config.yaml
num_hidden_layers: 12
hidden_size: 384
num_attention_heads: 6
num_key_value_heads: 6
head_dim: 64
intermediate_size: 1536
vocab_size: 32768
hidden_act: "gelu"
norm: "layernorm"
norm_place: "pre"
norm_eps: 1e-05
positions: "rope"
rope_theta: 10000.0
rope_fraction: 0.25
qk_norm: false
attn_scale: 0.125
bias: "qkv"
tie_word_embeddings: false
parallel_block: true
init: "normal"
init_std_qkv: 0.0207
init_std_o: 0.00422
init_std_up: 0.0207
init_std_down: 0.00211
optimizer: "muon_variant"
learning_rate: 0.0126
lr_mult_qkv: 0.5
lr_mult_down: 1.5
beta1: 0.95
lr_head: 0.00627
max_grad_norm: 1.0
warmup_steps: 200
schedule: "wsd"
decay_fraction: 0.916
decay_shape: "linear"
final_lr_fraction: 0.0
batch_tokens: 131072
max_seq_len: 256
doc_mask: true
train_tokens: 698900000
max_steps: 5333
dataset: "wikipedia_en"
Each number is 128 + 24 x the weight over the matrix's rms, rounded and kept within 0 to 255. Layers, rows and columns count from 0.

# layer 8 MLP up, 1536x384, rms 0.129, rows 1457-1492, columns 192-383
[[176 114  95 100 107 104 134 118 174 113 113  98 128 143 140 116 116  65 147 127 173 131 138 210 144 136 130 111 141 106 148 133  98  59 106 128 118 108 115 104 150 106 138 115 144 123 158 178 121  86 160 128 122 100  92 119  78 128 141 143 142 133 104 165  97 164 143 132 138 141 156 173  92 149 147 116 103 130 152 130 109 121 133  80 134 134 147 144 135 154 166 102 143 102 124 148 114 129 123 153 116 119 136 156 144 108 132 112  92 131 110 141 119 129 133 104 151  80 134 126 163  80 159 159 174 183 111  92  91 115 110 131 156 126 178 140 130 149 147 106 121 117 167 106 109  89 160 117 117  92 163  92 153 156 178 148 116 112 151 130 143  86 147 129 112 123 118 130 193  60 129 196 125 136 116 168 137 156 147 100 109  87 132 105 121 160 146 143 149 140  90 117]
 [134 135 105 118 145 138 142 123 140 115 141 127 155 151 158 133  93 127 142 132 142 117 142 111 101  72  96 111 180 109 115  96 120 125 131 129 138 165  82 119 152 122 151 126 134 131 154 130 152 140 157 140 149 117 127 111 137 112 158  72 169 155 140  98 189 112 125 128 105 128 199 114 149 113 158  97 117 139 163 137 131  92 134 137 103 131 109 134 117 132 154 126 133 142 144 137 141 134 135 168 147 109 149 112 128 145 124  73  73 168  81  82 103 165 136 148 183 142 121 150 107 106 151  84 151 125 144 118 169  96 104 125  90 130 177 136 155 117 132 131 114 136 165  84 163 115 102 143 131 127 109 137 114 124 126 127 138 159 156 114 118 144 130 115 131 131 146 153 114 154 113 152 139 118  92 128 127 146 153  96 149 128 132 142 121 140 142 127 151 132 110 134]
 [104 148 114 127 115 125 157 152 144 116 141 135  97 139  99 128  96 107 122 142 155 160  98 141  90 112 114 118  75 139 146 137 143 170  97 131 103 116  91 147 154 120 122 157 183 130 134  88 122 128 118 111 133 120 111 105 132  87 118 143 126 138 139 133 110 107 116 133 132 126 146 126 124 108 117  81 191 143 147 148 123 133 113 131 124 102 157 109 140 143 142  75 115 103 150 127 142 162 139 100 157 153 139 124  99 134 141 147  93 143 168 114 129 117 143 157 167  76 117 122 158 104  81 139 149 121 124 124  82 159 135 120 124 145 131 138 151 133 112 123 111 121 139 148 156 114 137 132 130 143 105 122 110  97 126 195  80 122 155 148 128 206 106 105 153 109 110 151 146 119 146 110 112 141 158 125 146 104 110 146 117 111 144 140 113 122 120 129 109 127 117 144]
 [111  90 108 168 108 142  94 124 154 115 106 148 125 108 167 125 115  99 110 143  75 150 169 131 131 108 109 139 119 125 136  98 125 130 113 106  82 135 186 132 148 157 101 136 138 126 142 148 115  83 126 117 146 170 156 149  98 128 151 109  93 136 146 131 103 105 141 148 101 134 140 179 152 106 163 107 105 157 108 137 149 148  99 126 109 160 147 140 117 117  93 149 116 180 160 128 180 136 119 145 108 153  90 156 121 116 130 135 220 118 153 101 117  91 137 119 139 124 117 134 134 104 146  97 109 145 131 119 128 134 136 113 156 156 135 157  71 150 124 111 124 132 164 162 136 109 101 128 167  99 126  87 134  82 136 112 130 163  76 130 108 142 107  84  92 111 131  92 125 133 134 105  87 136  73 122 133 145 125 125 163 160 119 109 164  96 173 190 145 124 152 150]
 [138 105  96  95 116 111 156 148 118 115 143 137 110 178 101 177 154  96  97 158 127 158 161  83 118 132 138 141 129  94 134 105 151 172 102 148 138 123 120 159 129 135  49 118 129 139 165 119 143 107 129  90  73 134 112 130 106 139 160  91 103 140 140 108 126 134 150 125 164 129 149 147 156 136 138 120 120 112 125 131 152 125 150 129 148 170 105 116 171 185  67 114 133 140 125 123 137 105  54 111 126 133 140 123 154 144 106 137 140 141 124 130  89 181 108 157 114  79 125 135 113 128 149 121 136 140  67 123 116 118 118 118 147 118  84 155 144 133 120 152  99 157 125 106 125 158 150 156 144 180 134 129 117 137 109 124  41 151 122  86 125 168 130 133 126  74  84 113 166 202 125  79  93 155 148 123 167 101 168 177  99 126 152 109 125 107 147 122 109 118 121 125]
 [ 97 138 103 118 168  76 112 116 114 121 124 157 134 150 129  98 121 110 155 108 109 153 150 135 162 132 149 125 122 107 119 124 118 128 166 155 120 142 112  90 140 125 138  85 122 148 179 138 151  94 122 137 100 127 128 120 128  62 104 149 130 146 129 102 148 115 156 106 145 137  97 132 138 116 105 142 121 116 140  96 143 121 143 102 110 178  89 158 133 145 193  92 137 110 135 129 134 145 110 131 116  91 137 135 147 153 116 123 111 114 132 101 143 142 126  77 128 155 104 162 145 127 140 138 139 155 137 148 155  94 146 153  96 128  89 127 132 136 141 140 146 119 138 140 116 131 128 149  97 139 143 172 106  95 144 106 116 154 160 120  83 118  95 115 127 125 133 159 125 133 152 145 110 142 137 139 114 140 143 156 107 109 156 130 150 159 120 122 129 134 137 104]
 [122 124  85 133 145 132 106 164 124 132 138 109 165 133 146 124 136 123 153  70 117 138 133 107 117 115 136 138 149 126 119 126 152 165 169 140 141 162 129 130 166 155 118 184  86 116 132 167 159 115 132 146 106 142 135 123  97 135 139 135 163 126 163 160 141 128  89 127 123 101 122 160 178 120 125  85 147  92 154 100 118 165 127 114 152 138 116 114 138 163  73 102 141 134  83 142 142 105 124 100 136 139 118 129 150 138 130  99 129 101  99 122 138 140 130 158 138 136 136 125 139 121 137 111 115 136 147 115 161  96 136 127 129 119 119 138 125 159 127 129 133 158 145 103 142 123 143 117 124 129 169 137 160  91 165 178 157 104 111 139  54 126 135  72 155 132 149  66 112 141  94 137 160 123 164 156 170 147 148 135 150  82 129 142 144 135 140 114 116 129 132 107]
 [165 154 143 149 121 144  92 135 162 100 187 107 134 186  89  75 140 115 180 144  63 144 129 145 127  92 125 114 143 146 154 165 132 133  87 134 158  95 146 156 137 123 121  81  97 118 176 115 151 158 140 116  93 149  80 112 131 106 116  93  98 135 109 152 138 132 167 140 151 112 109 141 146  92 157  76 127 155  76 132 141 142  90 141 115 123 133 122 119 133 164  95 108 143 128 161 124 108 122 107  75 141 181 173 151 136 117 150 126 131  84 145 103 101 159 121 105 123 156 145 129 139 156 149 110 112  99 127 136 142  93 115 145 117 125 153 118 111 136 125 142 153 139 123 125 146 129 151 145 119  75 151 144 124 129 111 111 166 194 111 108 171 120  97 163  84 131 135 108 133 127 128 106 135 106 177 116 127 152 134 117 129 158 132 130 147 119 138 125 126  97 139]
 [139 136 121 125 142 106 131 128 151 131 135 136  98 144 114  88 130 128 150 134 145 181 106 111 137 148 132 154 123 177 167 157 119 161  94 117  99 139 148 130 115 127 136 187 129 113 113 105 137 145 121 154  99 147 117 147 165 180 129 117 130 140 126 133  63 152 139 124 119  92 118 102  90 123 163 118 171  80 126 142 155 170 105 133 117 151 102 144  99 179 129  90 159  85 141 138 114 149 149  98 132 152 155 145 168 172  65 101 127 118 129 144 156 147 128 123 108 146 146 126  98 143 150 153 105 178 141 165 141 142 117 134 124 111 136 168 140 125 134 135 151 124 148 164 141 104 101 126 107 142  89  87 152  91 109 127 125 106 198 135  91 116  99 100 128 167 143 124 151 157  92 149 106  97 110 111 146 113 109 142 109 159 124 110 146 120 162 151 126 121 146 130]
 [127 126 103 122 111 133 163  71 138 126 114 122 152 139 102 118 140 176 149  90 123 139 138 142 135 134 133 169  90 144 158  94 149 140  96 123 134 152 162 126 104  81 146 108 144 125 100 105 143 132 153 104  94 120 153 132 126 139 124 128 137 122 130 136 113 136  91 125 118 144 165 133 139 147 128 120 149 118 128 149 136 103 160 125  81 103 133 146  90 111 129 148 162 139  95 132 107 146 109 101 125 125 130 141 120 147 109  81 134  98 171 116 122 125  99 183 121 119  90 126 109 110 107 104 120 133 129 117 101 116 144 127 102 126  88  97 113 141 109  85 150 119 131 116 131 164 167 131 120 115 122 136  97 137 123 118 116 109 127 145 120 137 150 110 175 123 132 161 104 153 128 163 174 113 135 146  95 118 116 134 146 156 112 115 128 147  78 115 145 111 167 134]
 [163 120  76 136 115 127 127 126 132 123 110 131  87 183  94 122 134 139 125 113 142 118 138 102 127 155 151 129 137 142 128 186 126 192  96 117 115 129 128 114 148 104 151 105 142 128 129 111 137  95 147 115 154 137 138 116 161 142 111  96 163 164  72 143 161 137 129 117 135 129 125 123 152 123 107 120 163 121 105 163 121 194 135 116 125  95 120 131  70 122  91 151  76  58 126 129 123 125 117  84 108 131 140 100 135 122 140 136 140 126 152 124  87 113  86 124 126 100 142 183 106 149 131 134 133 127 147 161 163 173 125 142 142 126 122 104 177 122 153 123 130 142 151 104 131 133 107 151 104 123 153 127 156 149 111 102 138 121 156 154 138 163 164 139 140 121 109 111 137 135 120 140 154 106 126 137 137 183 115  86 132 124 123 133 135 139 147 160 104 118 111 161]
 [ 98 137 135 162  93 146 130 146 102  84 117  96 176 110 118 139 158 101 142  91 148 155  71  87 168 120 137 122 135  74 146 139 140 139 147  99 158 139 117 135 153 103 148 100 123 119 139 108 135 156 127 122 105 130 111  71 133 130 139 144 112  97 104 117  82 146 139 139 185 159 140 113 111 115 156 122 176 138 167 132 149 115 159  87 166  79 177 173 135 124 122 132 122 185  98  58 177 126  99 156  89 144 101 135 110  99  87 124 104 110 173 115 119 140 102 134 138 120 139 111 129 115 148 124 178 110 129 120  87 147 122  80 136 107 125 135  69 176 144 132  85 165 121 181 123 134  82  83 108 106 132 138 111 144 143 138  83 140 127 166 149 179 139  97 126 124 171 111 186 119 156  81 182 126  21 146 122 149 123 134 140  92 125  84 122 130 102 128 154 129 125 140]
 [ 93 104 145 123  99 200 155 182 137 128 105 155 159 116 137 136 110 122  33 137  64 107 159 114 171 126 116 125 136 119 122 138 121 131 104 113 119 116 138 147 115 148 146 165 108 131 115 159 120  97 132 139 109 165 129 126 142 126 183 164 165 173 138 140 151 153 125 149 140 108 136 160 104 107 120 106 136 104 143 105 125  81  91 116 147 112 147 128 137 129 102  96 121  96 126 120 128 139  90 114 163 130  94 103 110 151 147 136 100 147 146 120 146 140 110 130 163 135 111 110 144 166 153  94  91  95 158 114 127 154 151 127 153 119 141 120 129 159  93 148 174 123 151 111 132 169 138 109 158 115 125 111 130 115  98 137  93 146 109 128 114 147 125 162 132 123 137 124 131 163 144 149 105 136 120  89 132 137 183  93 107 107 132 151 148 126 105 117 130 126 114 134]
 [104 139 133 139 127 107  99 156 150 133 103 123 113 113 151 130 148  88 138  96 139 116 126 152 136 105  99 110 134  92 123 133  92 106 126 121 125 155 119 125 159 148 129 119 118 154 109  67 138 115 152  99 134 154  98  97 135 187 150 143 147 155 142 140 155 147 140 116 160  84 104 135 154 152 124 129 151 122 126 117 127 107 136 190 146 107 131 137 117 159 149  90 145 101 164 148 119 135 146 171  99 141 128 134 124 146 109 140 115 132 116 182 120 149 125 165 163 103 117 135 118 144 135 129 160  74 116 138 144 158 122 134 130 106 146 147 114 136 149 126 119 118 134 156 119 145 116 122 126 162 157  90 108 142 114 129 111 104 152 145 148 202 138  90 118 142 132 126 134 103  99  99 160 175 159 148 100 183 133  74  97 122 125  90 143 131 136 116 154 145 116 148]
 [129 116 120 115 138 126 112  89 155  99 125 112 104 134 149 120 125 178 111 159 141 142 118 134 140 106 159 126  92 168 137 109 129 144 123 202 123 156 142 159 136  93 139 152 179 138 137 142 118 123 102 132 121 129 144 125 143 154 104 108 132 139 157 128 103 128 149 135  88 129 106 126  91 108 131 143 141 131 102 113 114 114 124 148 105 122 144 180 126 145 144 128 152 132 144 138 128 167 130 162  80 152 104 145 107 169 138 141  62 164 101 126 124 129 163 159 145 152 172 130 110 165 120 128 108 125 138 119 127 168 138 156  93  98  78 105 132 125 119 113 135 133  96 134 150  91 108 155  92 125 113 140 140  93 124 108  92 114  88 120 100 110 138 109 129 156 115  93 137 134 141 147 130 119 111 153 168 115  97 121 130  97  86 115 119 111  88 124  79 109 126 171]
 [165 147 102 129 157 140 109 134 137 155 117 114 131 104 132 157 115  99 124  98 140 120 128 136 147 132 139 113 112 155  98 143 139  95 119  96 153 166 141 114  80 144 152 153 160 147 124 158 126 119 143  96  78 139 112  92 122 135 132 123  97 111 102 118 139  72  71 113 146 106 119 106 127 149 157 129 119 150 144 119 153 129 146 162  89  92 131 129 123 161 149 131 142 110  87 110 154 125 117 129 141 116 126 160 132 141 111 157 184 120 129 175  93 124 128 102 139 124 126  87 108  96 131 136 148 145 107 145 101 124 125 116 136 158 133 128 138 148 115 140 141 152 124 141 135 141 107 122 130 188 153 122  92 157 116 138 132 111 124 159 132 120 144  95 140 114 111 125 160 130 123  94 116 131 103 160 148 140 166 136 117 157 148 130 165 191 140 137 138 140 126 167]
 [115 144 138 108 158 117 127  94 120  93 127 152 102 124 119  97  86 138 150 138 144 133 138 108 137 122 140 145 124 110 118 118 115 155 134  94 141 153 140  91 128 114 139 167 116 146 181 128 103 135 155 134 106 139 134 102 108 116 130 138  93 160  79 123 134  93 105  93 140 144 119  86 120 115 112 146  89  92  89 126 132 129  95 123  92 121 157  99 133 138 152 118 152 148 155 136 102 121 141 109 131 123 154 110 145 129 136 150 146 150 129  96 115 118 136 124  86 167 187 135 144 131 168 156 126 145 158 160 150 111 110 117 144 120 104 118 158 104 150 126 141 105 135 143 149 149 141 123  98 189  98 107 182 144 125 163 141 147 136 137 132 167 170 113 142 101  58 124 140 135 115 159 141 111 168 140 135 125 135 110 135 148 101 146 172  95 146 119 149 117 163 139]
 [106 129 100  90 104 142 102 155 172 161 107  87 134 101 156 109 121 114 134 133 126 100 128 119  80 158 147 160 112 118 123 161  81 103  92 140  96 119 127 117 177 133 125  97 169 154 155 135 143 119 141  99 200 145 121 116 113 161 103  99 119 125 188 100 127 138 125 130 111 112 153 135 142 173 114 116 129  95 102 172 130 125 125 123 143 167 134 166 159 141 127 125 130 122 153 125 197 169 117 134 139 109  79 137 112 176 116 123 145 145 121 136  99 107 157 148 112 123 140  95 120 149 116 115 132 135 155 102 165  82 161 154 144 119 130 167 161 164 143 145 140 142  97  92 117 103 144 138 129 117 132 126 146 145 129 107 118 113 109 150 148  88 109 102 125 105 131 103 116 137 134 127  56 111 101 102 107 126 134 105 134 128 175 134 108 111 160 117 126 112 119 127]
 [121 130 126 135 134 149 159 176 135 118 125 155 109 131 132 142 145 164 115 114 116 166 145 139 124 116 116 129 143 117 132 162 134 115 124 113  99 137 107  99 145 163 129 153 171 160 146 150 108  62 201 171 151 145 111  93 134 126 189 148 144 139 147 141 111 133 110 125 159 116 131 134 164 151  94 131 137 132 137 112  95 110 147 120 151 141 115 156 171 136 151 126 128 133 150 140 119 162 156 125 123 115 114 117 113 141 116 121 152 114 158 158 113 110 136 137 121 107 137 112  99 137 113 134 150 121 144 126 164 117 112  86 113 121 166 128 126 177 118 177 135 112 145 127 137 132 155 137 125 144 133 157  89 123 181 141 133 138 197 100 134 136 143 130 141 156 142 102 126 110 157  61 145 145 153  94 136  99 115 189  58 216 144 141 115 152 101 168 176 173 152 108]
 [113 143 137 144 136 133  92 180 169 135 132 153 120  68 101 117 124 116 164 162 130 157 173 116 108  76 150 159 135 121 145 148 163 131 164 160 110 127 180 154 122 100 114 101 161 159 132 134  89 159 135 148 116 140 112  66 109 128 162  69  82 151 131  89 112 119 149 117 138 172 129  96 146 124  66 112 110 113 103 142 106 114  65 159 139 151  93 171  92 109 117  87 140 104 145 131 106 139 124 127 164 130 126 144 108 128  97 129 104 132 158 125  96 124 118 128 114 185 157 101 153 141 118 119 122  92 135 103 133 176 109 174 127 165 130  92 126  96  97 116 150 171 147 139 123 105 107 145 140 114 155 115 139 152 106 146 155 122 157 124 100 135 122 142 140 152 152 105 154 160 128 129 127  95 124 119 147 139 116 127  74 118 136 167 152  96  98 105 137 125 153 165]
 [160 124  87 145 128 120 127 127  90 133 149 128 134 169 141 137 158 127 139 110 114 126 148 127 142 115  97 117 171  77 102 122 162 126 111  93 112 137 115 165 130 135 119 152 134 124 125 127 148 124 153 112 148 134 125 133 100 108  92 130 134 137 150 156  81  99 158 111 174  89 143 121 117 105 161 177 148 125 171 116 107 127 135 154 120 142 142 153  84 143 154 132 143 104 181 139 145 168 130 165 123 125 140 135 144 140 130 163  87 149 109  87 113 104 107 115 156 142 123  96 140  99  99 139 110 103 151 122 116 115 117 137 126  97 118 167 116 114 136  83 102  91 130 127 132 112 118 148  89 131 112 143 120  86 143 170 111 104 116 175 117 112  88  95  96 143 119 108 127 139 188 124 148 155 102 148 137 167 113  88 161 108 177 114 125 120 165 145 175 132 172 151]
 [129  97 161 182 145 137 183 114 135 104 154 173 118 174 118 103 113 185 154 136 123 155 151 122 127  92 136 131 132 131 124  90 184 110 114 114 113  93 112 160 120 108 111 124 126 151  90 126 163 135 131  99 112 117 135 141 159 136 124 162 149 152 170 171  91 133 100 135 157  96 158 144 139 110 148 100 147 135 143 140 123 140 168 109  83 181 135 160 114 138 126 134 177 117 118 114  88 121 131 143 121 102 172 170 102 115  94  96  88 112 125 106 123 104 126 121 126  95 158 142 118 124 154 117 128 190 131 131  95 102 102 168 144 110 100 149 103 139  99 145 102 136 126  98 115 113 138 117  86 148  99 105 110 124 150 103 103 162 140 120  96 109 185 140 119 107  94 122 131 104 158 119 164  90 136 145 133 117 160 135 137 140  98 137 103 133 103 134 130  99 149  90]
 [104 150  91 173 130 160  80 162 143 153 152 105 112 136 149 144 142 157 102 149 107 109 129 151 106 148 140 167 119 134 155 150 134  97  97 115 109 126  83 199 150 145  84 142  97 120 112 149 109 131 109  94 127 125 158  73 145 117 187 121 123 110 138 158 132 166 153 105 123 122 147 164 126 137 152  97 121 138 120 136 120 122 112 175 109 110 156 161 125 129 126  98 104  91 200 112 162  74 127 165 131 106 120 145 109 144 121 132 114  97 151 134 136 121 145 118 135 105 129 130 144  82 165 129 137  94 106 145 148 145 154  96 120 170 133 142 125 128 135 119 121 126 125 134 142 119 177 123 140 126 138 155 125 111 160  82 163 118 134 136 110 159 124 123 113  89 143 124 125 133  98  68 117 131 131 154 119 138 123 108  91 129 178 124 156 127 131 129 152 140 139 154]
 [108 138 110  98 139 125 138 110 133 134 134 122 158 132 160 118 134 140 121 152 190 123 134 166 112 114  97 178 153 119 137  94 127 106  98 121 111 108 141 101 134 128 130 171 130 130 137 140  83 132 119 117 129 118  99 123 135 130 145 141 134 121 123 142 148 129 122 149 143 179 106  96 114 132  90 110 128 105 117 160 137 109 113 125 161 144 125 111 155 154 122 165 113 134 148 146  89 141 114  75 136  91 108 124 126 112 122 144 175 112 114 121 138 108 105 133 177 134 148 126 154 106 140 100 145  80 123 107 131  98 118 150 178 123  99 123 145  96 141  99  94 140 103 107 154 155 140 135 128  86 144 116 115 155 151 122 136 113 144 125 116 156 121 113 148 147 131 153  86 114 157 116 110 166 132  99 124 132 138 118 114 105 119 134 105 104 118 118 175 151 122 114]
 [108 119 122 100 144  81 124 109 134 135 101 162 150 176 137 118 165 147  89 127 140 138 122 161 130 160 148 153 133 131 117 141  94 117 140 137 153 151 163 145 111 127 121 110 159 123 102 160 159 131 107  82 146 120  89 118 114 141  94 130 136 120 120 148 112 146 145 115 126 178 144  96  91 119 133  75 112 143 124 107 143 109  98 117 116 143 135 155 114 107  99 140 127 127 119 173 108 142 133 128 147 133 150 140 130  98 137 123 111 148 173 136 107 147 107  75 133 106 154 140 140 167 115 117 100 115 164 168 105 118 136 146 153 142 101  88  86 146 118 141 117 110  72 129 139 107 140  89 151 100 135 164 167 128 115 151  88 133 125 129 121  99 136 163  97 143 120 138  98 119 178 107 133 120  84 112 148 148 125 130 131 129 141 127 110  99 133 108 176 125 159 113]
 [154  92 125 153 141 112 128 180 133 122 101  91 106 118 127 139 143 117 120 128 121 122 145 104 140 133 107 148 127 111 139 152 111 137 143 122 104 140 114 138 101 103 121 120 152 143 117 136 141 125 145 134 142 169 118 156 126 118 129 130 157 106 151 150  71 140 112  61  88 129 144 177 113 101 127 135 152 136 128 134 128 147 130 147 145 112 151  99 137 125 127 128 156 195 122 157 156 150 107 109 134 124 144  99 125 155 111 124 108 145  81 141 135 149 143 133 156 136 107 145 110  77 170 114 143 119 119 147 130 155 122 134 145 168 147 160 153 113 135 110 179 148 132 104 113 132 149 134 146 104 128  80 109 122 124 139 131 145 108 143 120 143 139 102 137 131 156 123 120  95 109 120 146 122 157 114  89 111 142 127 137 119 105 128 141 168 112 149 157 103 150 121]
 [140 134 136 150 148  91 105  97 130 150 110 132 117 124 117 130 103 140  72 159 124 104 118 167 136 139  93 113 128 120 152 121 120 130 166 127 118 133  73 143 152 122 112 168  95 109  83 126 125 113 115 126 135  88 132 142 132 156 133 109 151 163 150 126 109  84  84 151 116 142 156 153 149  87 141 139 117  99  96 121 128 112 147 111 123 139 135 117  76 140 100 106 119  99 120 116  97 147 160 132 126 138 168 129 142 112  82 142 125 178 130 101 101 145 150 176 144 136 120 155 112 116 116 136 152 127 162 118 140 178 109 140 106 105 153 110 172 117 144 143 125 111 127 123 107 155 181 123 153 130 152  91 144 144 112 141 134 158 120 107 122 109 105 144 115 100 148 155  94 162 127 153 162  95  77 127 159 125 166 130  91 180 155 121 122 109 130 121 109 130 108 129]
 [101 158 122 125 156 143 136 121 132 110 126  90 109 120 117 123 131 127 129 122 123 101 116 127 134 146 108 147 145 116 138 139 145 136 133  93 141 124 177  84 160 113 118 136 149 123  87 114 126 126 133 107 139 141 138  93 127 153 157 116 127 110 168 158  82 146 123 128 148 139  95 129 155 110 132 152 129 124 167 137 156 117 137 138 110 156 113  98  99 137 130 106  84 119 132  84 144 133 132  67  88 124 131 118 125 157 137 127 149 157 154  98 169 146  99 150 117 121 157 110 114 119 148 141 119 108 173 183 161 125 123 102 134 103 128 121 110  56 137 136 127 109 160 110 150 138 154 132 171 102 144 117 163 152 116 117  95 138  97 135 188 151 111 109  84 139 169 142 128 153  98 146 126  94 153 110  79  95 131 110 129 106  96 165 120 126  75 147 128 106 148 113]
 [141 111 142  94 119 128 143 156 115 131 135 127 103 147 130 155 183 130 106 170 151 145 159 124  90 144 145 165 129 121 144 126 129 126 171 151 130 162 143  85 125  89 181 133 105 138 155 165 131 119 190 104 128 107 118 121 143 109 164 119  97  97 150 110 145 149 140 131 155 160 148 121 168 114 133 124 135 135 134 123 129 107 141 146 162 167 137 150  78 147 109 139 126 162 103 116 113 138 108 106 160 122 124 107 151 120 153  87 120 147 106 139 124 158 140 117 132 133  87  93 109 155 110 122 122 140  89 125 103  90 127 145 125 115 121 136 116 146 143 121 109 142 128 118 137 128 103 120  67 217 158 120 142  94 144 129 118 134 125 111 138 158 137 120 164  60 102 150  94 105 112 125 151 126  75 117 172 119 132 106 112 115 151  63 154 151  94 120 139 134 155 186]
 [118 131 140 132 116 112 137 139  93 168 125 135 167 119 127 104  88 115 117 119 136  84 122 122 150 123 124 150 132 131 110 155 149 164  90 153 139 132 179 151 124  99 136 146 126 138 164 154  92 146 115 119 115 137 142 126 105 154 113 106 104 139 115 141 141  72 103 130 132 157 156 158 160  92  94 138  79 164  91 130 141  94 117  95 188 106  94 156 117 138 144 103 105  94 135 113 142 119 159  87 129  85 189  66 112 144 122 149 101  91 115  98  79 115 151 159 139  63 155 127 154 121 130 160 156 130 177 103 128 111 119 120 129  91 164 145 136 134 132  81 113 151 194 155  91 181 120  98  97 135 129 139 129 115 124  82 132 133 106 128  82 143 135 115 138 130 121  68 103 126 164 144 114  89 140 144 157 142  93 169 208 151 137 119 127 106 114 110 160 136 128 132]
 [ 99 132 128  97  94 138 166 130  94 155 134 115 126 121 120 143 123 138 126 141 105 121 119 149 128 130 106 125 117 150  83 147 106 121 147 125 142 115 112 155  97 118 198 101 103 115  95 131  83 149 107 123 134  96  65 131 140 143 134 123 164 139  97 149 137 130 123 107 137 149 154 122  79 112 145 109 114 117 165 140 157 110 138 112 111 157  80 103 127 116 121 131 113 104 153  84 114 108 152  93 106 129  83 151 120 107  92 135 102 151 137 131 107 148  71  96 150 131 160 128 155 115 113 110 129 171 153 142 113 167 148 131 128 155 131 163 111 133 161 171 139 120 165 101 145 166 111 130 184 136  98 140 145  78 118 125 127 135 126 108 123 117 126 138 161 120 135 155  88  99 106  64 116  82 107 130 147 162 122 116 111 104  89  96 172 113 161 153 136 141 132 109]
 [158 127  93 165  97 141 127  99 168 126 113  85 122 128 148 169 134 125 118 115 156 124 117 117 126 130 138 105  94 149 128 149 124 131 141 140 142 168  74 144 114 151 158 153 117 128 109 131 133  96 146 122 124 123 120 148 120 123 149 134 129 122 127 135 111  83 121 114 112 117 152 101 130 109 154 108 147 105 154 150 135 106 124 174 167 156 137 118 107 141 128 135 134  98 135 104 116 100 131 117 108 123 161 119 145 136  71 131 108 130 130 122 108 121 151 109  83  84 134 148 124 142 123 124 137 170 113 133 104 137 132 139 109 143 162 134 129 105 127 136 138 106 125 142  94 101 142 127 131 137 133 125 122 135 151 119 101 104 103 130  97 159 134 113 158 172 108 141 127 145 130  87 146 170 124 120 125 156 142 100 121 153 138 112 139 125 142 170 133 140 156 134]
 [ 96  89 160 144 127 133 128 103 119 133  46 135 171 165 124 139 162  76  86 123 147 132 122 137 115 142 159 102 147 131 108 135 151 115  88 108  81 128 163 125 122 103 139 111 118  94 135 157 102 116 162 112 116 138 120 193 149  90 111 101 131 100 144 147 167 143  95 119  90 132 157 145 104 158 137 148 188 146 187 168 168  77 124 138  96 125 105  97 156 146 163 162  63 168 105 148 140 124 116 115 134 140 154 127  80 132 131 116 130 144 145 149 151 117 105 152 176 162 136  83 154 111  61  98 126 156 116 165 161 123 151 130 132  98 123 175 109 155 137  98 133 130 137  92 143 153 126 100  93 155 114 125 177 126 151  63 113 123 114 109  95 142 144 119 122 112 102 171 148 112 139  79 140 151  77 131  92 161 152 160 134 139 182 106 147 109 108 152  99 118 111 135]
 [138 100 146 112  87  95 120 145 113 139 150 169 160 116 179 142 122 146  98 103 176 123 152 134 123 148 150  96 150 150 136 113 136  81 142 120 153 121 140 142 126  96 137 151 146  97 158 141 130  65 143 127 135 162 112 115 144 130 126 129 146 105 160 127 139 103 152 132 138 154  69 161 133 113 101 135 154 141  95 121 147 152 105 121 128 148 176 143 115 167 186 137 108  93 134 139 139 145 158 155 114 154 159 139 134 124 101 146 170  99 143 173 118 112 107 114 139 105 117 106 111 136 138 161 115 198  90 129 140 126 139 112 106 136  94 103  96 147 133 152  87 135 136 136 121 131 126 169 108 100 117 137 149 135 108 142 106  99 107 128  92 114 106 130 118 149 127 116 202 107 130 120 132 121 142 113 147 159 122 184 129 110 110 133 112  97 134 156 152 145 132 144]
 [125 132 171 125 118 110 107 119 107 133 117 148 136 108 121 147 117 123 146 126 148 138 110 178 130 153 111 153 117 151  98 170 131 117 184 137 113 135 117 111 127 125 111  81 105 112 137 137 163 147 130 149 122 151 121  99 140  94 165 114 132 174 134 121 162 128 113 103 101 120 164 128 147 166 124  99 100 124 162 106 140 142 139 130 114 136 125 129 157 122 150 139 141 131 139 114 138 155 118 122  91 124 124 166 110  98 116 116 114 121 174 147  99 173 144 108  98 122 137 155 142 127 151 128  99 156 125 116 119 135 122 138  95 134 161 148 122 162  80 105 143 112 125 149  80 157 140 141 151 146 155 159 165 110 128 163  86 109 128 123 135 129 143 105 152 147 185 104  74 114  48 111 119 112 126  92 137 123 117 138 133 123  97  99 148 149  81 142 114 140 130 154]
 [ 99 130 120 102 147 156 128 123 137 139 117 122 129  98 122 108 186  77 107  75 107  97 111 147 163 110 147 160 131  94 117  95 125 144  96 112 124 120 122 124  88 128 106 137 168 158  99 129 115 169  87 112  99 130 128 115 169 120 130 132 124  83 110 122 147  96 176 148 150 108 157 161 100 126 156 106 136 125  94 128 144 114 160 123 140  98 140 134  92 125 121 135 164 136 137 183 140 106 119 184 114 131 101 126 110 128 151 137 134 147 160 136 125 146 124 138 130  59 109 176 100 115 126 101 124 125 113 123 168  82 117 131 130 154 122 149  73 144 138 126 120 144 119 124 140 144 150 115 157 131 146 106 159 171 102 165 112 157 132 155 121  95 104 101 111 127 127 131 146 116 115 100 139  85 120  95 140 116 158 108 131  77 144 116 162 128 109 141 149 121 173 109]]